Weights of a small GPT-style language model, trained from scratch on English Wikipedia: 5 heads of 64, tied embeddings.
Each number is 500 + 40 x the weight over its row's rms, rounded and kept within 0 to 999. Layers, rows and columns count from 0. Numbers have three digits each. The size before them is the row's rms in percent of the matrix's.

# layer 4 MLP down (transposed), 832x320, rms 0.138, rows 10-23, columns 160-319
098:443531511453494575527489507511507489446510513610517490473509501511497530516486497484479490507530520563581552450398503583540496493614519453516529534525550459479481513497482486537490489482496517485561465505529480458506614467515497517552503529462522613434532509524409552478437548484565517602528521490489545544474463450537490451557499519521490527498516528484494491555566485496484490492492512515465447548526481412449506555526490473496530516413526557504481422458548571520557518446509512
098:543494525505538521454527497482457459546472497467478486494430520565469594498437507491527569514498509485535551492553503536434509494448517543481470478471553568520497490487536444516478469524563473566496511550429520491524494466493463509505511512491416489478475511489518450509470491547541465520568467433538524505518511450468589516510469504572447566471528564479495535441522450478473491449552488550525546430509518542489507482517465512514515564536488552402515551510462487455527466465491499
093:450467443433487475454496523471520544479510480534509449464486561515527474493586455520459518511511464519420532510463494521437448488485512478458495513622553537531532507550536476529491500449453471480554566518476546524492499530461556546453497499452548433542593541518536507533537531505583519530482509461454582525489454408526523433480479521540450397473482536523426459584531532540544458509498528525516511498510465466461508547479486511502459523442500478447487502504474552549546545526487498
101:515457479465463520488494433484464503450499504463484490523534473471564472523544524484543458506538575474533454424488529519485496477498540450448498450497526513531567583426539525551506530538534450530511547492472529558399528593538537551441487515482487489475513471536550589467501517521470512511551513464459525547516552584507520446477515516573538504532597502487521540421442478511439504507557522455432477454499507551474558473450544422531513490534474488492497439572426521515461445417529480
094:498539516431539564436576523462482470488465501558492480547515438473487481534481455472537530499585426495511471514490541518548431466513521517459528449499472467553493426494560399505435439452591533552516444561514528476498508541447581480497562443569520408492527482504525553566540580552459528487515546459478453528524481555489459539524435497572448476533498595513474529559479507430524556473548579486496495503482486535492468464505481500483538499505465557488521476451483529510561551517548585
101:580438497555513443475520491419476498563454469470490426556466570538492545529524546511469514494488538463481482488511463588486499498484493545500481457480505520464493579543487520558482476480486558531478501502375519482491465492519456476462522491506488488480523495479519539486508482515531470503558492491451496512532514546521481482544617605558487503450552416508520471482550582566562497516444555548581529471461534512549515460394477534516553491466427476451494514561514495522507497451514503
097:493516470525514510532512459508514452480449495536454437517549612561445504432483519543525512571385461454493429529538444554456466499491531445456487520505510462481531392471493505503469493488490557504474488487508517494499551570534473500450579546527471433575499568508509455510431485449494412475497504419528543527504556494469515530495516491492505494494426483478624451554505457542494480449516525534529425484524529505481540420483434452561483566507517428519493587516526507498583512533495486
103:560571501520496553481525486516498514471518476486468550506457617494519501557521468436464480446472489528492466576509547515515536391529551568509523504540537496519482537505480512494506510468495536513531474527489509450503479520531454401577502488551523545547451440518518501452519549483511488495570570538547594530532496497475457467522402532481513472479536532549540465481541497547477558458515440473413536525446485453537496446502511547437497461527475479468516491479508512514510561423450462
106:526530519487543455487444503528466497557432446547562532553512517413503450482477525510491452445434458497439519415498500525545515450512488538481456421462454448538475538564516531552456480529447534531487481457567525574486481528460572538477521523546508480638524539505495528548479478548535512432469475521437527534568495495489453554489509504394421555476483491504442444477468518473511504441509431471489472520567431447513477498469499490586458532527480572559494467522507466537476424548473461
098:537471583508475543492508545500503521543509554548441476499543519521453484520469514460480403483488499529456465488469508467507475518452524527511465519492470541549486504480592573403489498593534496480416534567383538526535592508570527510479560511458540478551437437483461545530487457428525442440540511422369495486573507487525532465548536453522476511494526513393510504396524545509485499499516565504469487471473517455460486506473418458466483521494527510579512575439500433498556596530436485
101:466490489539526521507564507515464528460474515466438489442514454490530518528490477551471477502553527523519413501528553524510489514549509514525470505515433491513454524457404456530565408508456491520584487516526544547479549486502511476486514509484495529499530584494498493438471514418426573489495498504505476437482531503491592549461567449452510560514546455530531586491501448477489504552465481525519435481505466483520558528435455512519540497406481499523516499489481487464456518482482485
104:458488561525584466504504516400380466519461483441477518557528474479463440423514473444510451539515567497480464580540465550539457531515508474469500519474525452568533442513561524513506451482587497477447373522460426496488554555494529433520487519477487423496503439468452544420497461464478505535521501495532496465490482567505524526545462598506515527511501476578524455499528412504464531568458511527536505420444453517480542428486500537500553496437488505527483517525508498486495428487549482
094:472549370441459532547471561501522504483409512473541504524536497508551447403580512506493537521469523527505489536517491496468530550508515449440560458450488515517487505543486498506452475623517486446533429557531500528490510419527493427494437471505503472438515574538487534504474448484476522467530523565476494531455570524508498488514467498540503439538475511539517485547412454463438395528522453536478491472475539505558509456452578487497459508499480484570534546508459515498448527501476547
100:498440480496553540595475450447589495510474534491539525632505478503469478531497523462479444481511459506517546469457475469453492638461511468514501481428491514504538438457501495417489554543510520560465523477565478502465512514549509519553471590504448463456541501491438449486499545460445546476538518560474515468439472472514503507412433510532515494452495552492525533506550458522532575499498442519523465527433424511515470560444507509519535468533503516479447518466490571574505460485508536
# layer 4 MLP gate, 832x320, rms 0.143, rows 11-24, columns 160-319
105:507521469573514450522496452490498519607465538509396512532548536503560498473491486533496458452548494607561493508468491526421407502549515516507521549456522498500512513506534556466548532526470468431478494473496531495580543474496514514496503493502527495542442593512484575526462502495497442510405485546463544506453460511536425504481509483506570438506528490488420563453474519430532438542488482549512532512520493482567518549479470471535536476442509525473482504494537500514479546421474513
092:504482489551473519524553476464463499529546472481516447559484551453503537439427563460480464510531443496494557422505485564521538505541435505479421477518565564484476470412477475552553534509545517513474482591557554479541439520479486475508443448602563437580562472520448552472476515536515434558514509479519559556530541555484503461444503497474445417455504551495554534437440498575514495554541501544480554515505509483576415553487477468502560549439523497518489532493496487534559432534485488
103:499469551564503459452489539518528498555466482506491463468538548541539511533466482438482578503448532440500587490545486513475514462553486445537421496471465478525548518529471389501427524562515513487413461463535541503409478467419492525534528468539505480500472439528572509594486434512507469483543494446491556452486533485562506461503550450479433425491518482488477450501618420459556573408539512497408528545508468490471563446524546476522434554505501490423600410538518458483580458554481511
092:495471543544505502476512471593516494498523474492440490501455535535480582508525499510608457530442475555538541555535504568471518457469487438558591496484512467512522443497425487537526551476491502505451517507459574552522441482448503478556441554473502514465442504464604512563504525498587466470470541561545522492508495510535479519462505491541451497477474486517452514449504438481485514543517456486462523510509465456470555504456515461510534509464564465512522527488483518515476422436556518
103:596503501464520538515477458510528488540498470446503405454496536501479456530485555510471563503456506469582533529514546532551528503543472544521446452528434411567531419496478591555458571527440535497489394431508439414578510561472460506552543502528442473618450463435475523425483511411484499535504594529487504492559560416462485475498487487497467548458510499514497381477467551473553548481567492512522554488482497501497464500435454410459471512540522500431519487538493498433491499451579557
100:523501512534438443534502474512459460532488479462504509603426459568476439490476523500518501522566508474592543483489474517401501508502483522434455504456510528509471484449448443533524474443582499507527591432452475477478533550402527459508559481439532533488504456506474523512572551460478517530428525556496504415501474505398527507436448461488556542459470437461496537527478549514586520508534519488502585545498531484573508487457513562488541592495549534412551512531538528556488526493484519
101:509467536435552605558522535435503451478467516484478441607602517556446567528477495435500490494522476537577496504489503510528415451431547504562519559475554493455473477539475473519476546468483500484549506497556504462521439461441462482525576467483485518448506515480492493544471452497504491416481559510544521485482593523582585491488533520479480453442489429478586518498525534482436487570507469484485498486522499442469492528435486447508458503452496451549539535551402527502446465516483491
096:532510593490508484473481621573526567465482470546502461501516457476538483535537458570482543454510452494484443497557553492442551490518491563487513522505517477419505503557436482569491510480514476574531544435537482468521533460465489588533481502528456440549479488498538538532446516477480528546471553490459457494510505495586461506464510474456496539509550529480428449537421511524469516543512423573494501549543504476510467479511549492542490492476514534507553486507397508485485572495510502
097:463422471434533502438515563469492476449473502477501529515524497511522475457475471453474527545551524535491494517413487460496459452475541494532477447521454537449454385547421518462508627472494528478481539515564510516481523593533452497466452476441462481559488519539534522441519568473588492504431504491432567472499485540499495494450603514511434465506439438452459473559543544412557494549496484491489494492495473550527507463522568510475467504437496482469474499508491411550582462541499559
101:487489461538513498486573563547536543510451471486506514432527503510463524502502463560464516500507472517482488514557478500561569574497411513495493525534521482510442465445506513537428535520539520449542486555513433550528512433524507518534530449546451572534569534512527436569446493503546472426449538505542524507429556515502539528486497429443457443554506467474460494559486425491503494521462514527531545481519557462448553560491531504470465504512478496468470561498442597418524576496525518
101:441514556428563522523500496510513452463479541565433467455534535404481440498498476575456539523477505464422493463467513461461512492496601443521607499539473532491484525444525488406497541495504484556451458418523578450451566524505520556487489535526500496491470560581466402469474510492501556498481458547453485485474501514514530573534482471501457506510510562432589480444488413541524520502486549466509495537449512473494572559523544503493536511485498488487497531500534522482503472494531477
102:454546537460518509480457560496550436465487531426445552467588469481423525473566473503449471559564460521489480533504491437495549657479487468481564587499484514521491430466520555495505447551551567505573558531496519484482478441454458499486484566474546517485487542425494470488516512523460470529470455541444450564473484478419497528607473458541469527496484537487496466485528576490500539543466465522421566503462551486543512504522526484412494512478552528454536524477519440495469518486450466
104:612453521483505440484471528501441520502487432548515510419462422508488515564499523555401488488392462542514504533466467498501478520546455509526430529496559544473535511452484551476498522539486559512517531471439507521472550514446476556524440512573525439460540501507511492499569523488520542549435501484488461491517467446541461498429457452552464477451533489491488473558446531427473463553528520461521425436515480500416478583497467568418473471486516486522542572469472454467545528501482469
106:529550468459551519506535475516593491535533483454542497528452507478408585544565462474498506441427441567458512543477511495507463470509487526488487489498539517477455484553478459500526526522502435463516481420518557459463439551542449490553461480443543524515452499457516510492530504451601570479536518524488511440487589514515548516503502551429474403498487501557471534522533517512472478565503521532490477534520444520481518507569536458457594551506488475436499484458498515520502537544536472
# layer 4 MLP up, 832x320, rms 0.15, rows 11-23, columns 160-319
098:518560508509491537505515538532487502489534540469522468494479489466547473490504471506513513513479483522381462542444443537403483490550526486512468484507484447510465496534489548487545440466481495421513492522555472512567567555511572499484528473458449507460572537461509503484502482540490473527448531510502552440459496592579508503469489565429518468554484559521518487488525471564537462585425607520457508544494468503556464557511466485471430532523537535478418514467459548530502505520482526
093:520435475449490491486550468442375529478514513531530489534493509483515477447478489493568546445515529537436420538531563551511467495568508512557497574499493464528508512505495500452503451546525450538451437448430440513549451500534498457526508550508567481484433493473512465476522433516487483463609475516499483472509542484509499462530455499474496512495542466517493520496486484428456581487535588480446492496491559457510552517484501515506422442489484498492484477483538543473465458501548498
099:593491523551471462557487598516597459520465492530532435440542475526493531520452515529444543487418497559473507525487551526479487500555429468504563490508443540530543502548451513484496464494491556417445517495472481548428497521428561434510512447515492475483453543443461521507509553524495503456486503560530506418536489496530505516497515506487499559538437472492529512511521524481493533488487473466551534531547506510521454455560444590468420571541489522504459435489518453533527543510480505
092:466496528564513451566477489540528531512479588461514511494457583554502581567453533430560504515489547449511477499524510569485505532541515515506534479451520515527573518558434488540487509544580529575452574399544547545513496519506575511515514491582498549471519533534431503454456548516500528565474501456470501443459540462530494458473527495499479489447530542530466528486485529571452471495539481524445527545462496447511540577489473478575521526456462522511488482443532463569524507530592501
103:449449505528448524408474454529460481509450531392519536515476491508520550476501445444489441506491568494544523561509535447556563478515437508499542510553501424422543530480485495420478503501535468528492559458500475498505480469493500456468548534559488552509475455546546420544545512527499516478477441489484513437433512532527552487484501525555556432534428459500512608487495489475489576506468475532516468503424468467467483551551451480474460514533508549500511530532467441530568508467459506
097:466518502485520518497527540513486475460465495514453539434446493471557504575522487474471452546588515546524568457401521450517497539482544554476478525495432526453554570407483463497508496537437473484445572558503507485512517529436490454453496475483456431498424447517542486479441564518544497532521541502498512400468432614510498526510488492521419469416481442489509513593473504479469437488492503549525450447579525464541526517500465535472486454474495488499536469530518463478522524470476539
101:434566563514489424433487523588444518540549492467485515479480526488528430541564425475546461529527401444455478533490502479462491429502427509594497476446468478563473432455439515501523518487448448552517492551481445480478504462521556606477426512538483557459450562515482467521486492491500530491530537445487514532513503558457502432443397516562451532512447482527472412534527466427472524484488485512527437408540450517487478560522499484507527594487555544534512497460489506572498476552535492
104:480491443549438476469529580471477535532496467575552518459529554502472423524559553491516489535479428501524523492508457457480437484530507544486439487491563586506523528463520468471535537501562571511497448512573472456482498523436533532433544463542541494505516497518415513601428531507454498494437496545419453457501559474468539525533493476517527524537510528489504488479487521481492537447564490518497558550461537510534544567509448526485500485504539522508463533582479453550402493510486470
097:483491517487502515499486516528476531516443467520467506492445561474537417455552470485518483601581523520484529483458450538489514456547553467463522433455490467519467491442451536488470622439574498530552521561489592515548521524514461460516512494585456497549571525507467575547557592471532564542422506466518526524456488547489518486474542513486436496489465502523449458489473546494545469523485534478448489490511488549491417447501504488496476468468490507457461504554433489577547471526575470
097:472465520441463460504471566507540519560460485517466499584466458504479480505474498435510505487553497558538565455526504518504519568507424480447539403494499530454538486496420516485437444438485535476440511452392478482501508468452568563460498510458572525454468503441545505446587496487544440539509482499447442527534482477526488504601506530513470444497482471495537453453500471526548549396488479496536475447524469552524482476559581499484529481461450521491531411472522507506469484593447534
106:506527563501542530528564524467544568509510393459415518420606498546558507496586559472449527499572449535473459549501456487509430478487481531471480459537469497434507507583472499563529478501467515507515436533542484550503464553584447451509595504520482497546454538411417584576555534497547425472459537496505576530528464494504476530486469538594516449450472511519467493499502516517527461500511470523471496543551526413483505453510512523429481464417421487511487542452431486519514474426477439
096:455535443517516480435567518519532495522443477451472576413510529484455514488525504459482515513461470510505486464465468507537460505550430556436472476477476498467497484485470538505557523449486458447436513499488510473462578484527499495473488513471551501511479476525471499557498529447510468493519522405568449431497463574474520507510498470525476465461455500530512480484584577544526584507574500452503453490509473422447451506537476534497498590443486447452377537514451474413552457502470467
103:469515447481525488547592554402569502499534529485479555508513521405457435429511501518489523493553517495445540500517461568477509513486481505480508500459587457465444484539493572525484431500465440528551475515594490517447436523530481540494562433415521466499527546507439527513521518461536533418517549499533502541441472451402529482492485478423498538508446490522478488473564485543444528473478461515524474525492538524567472441506493535510542555464449525496485504489526538503478529455451565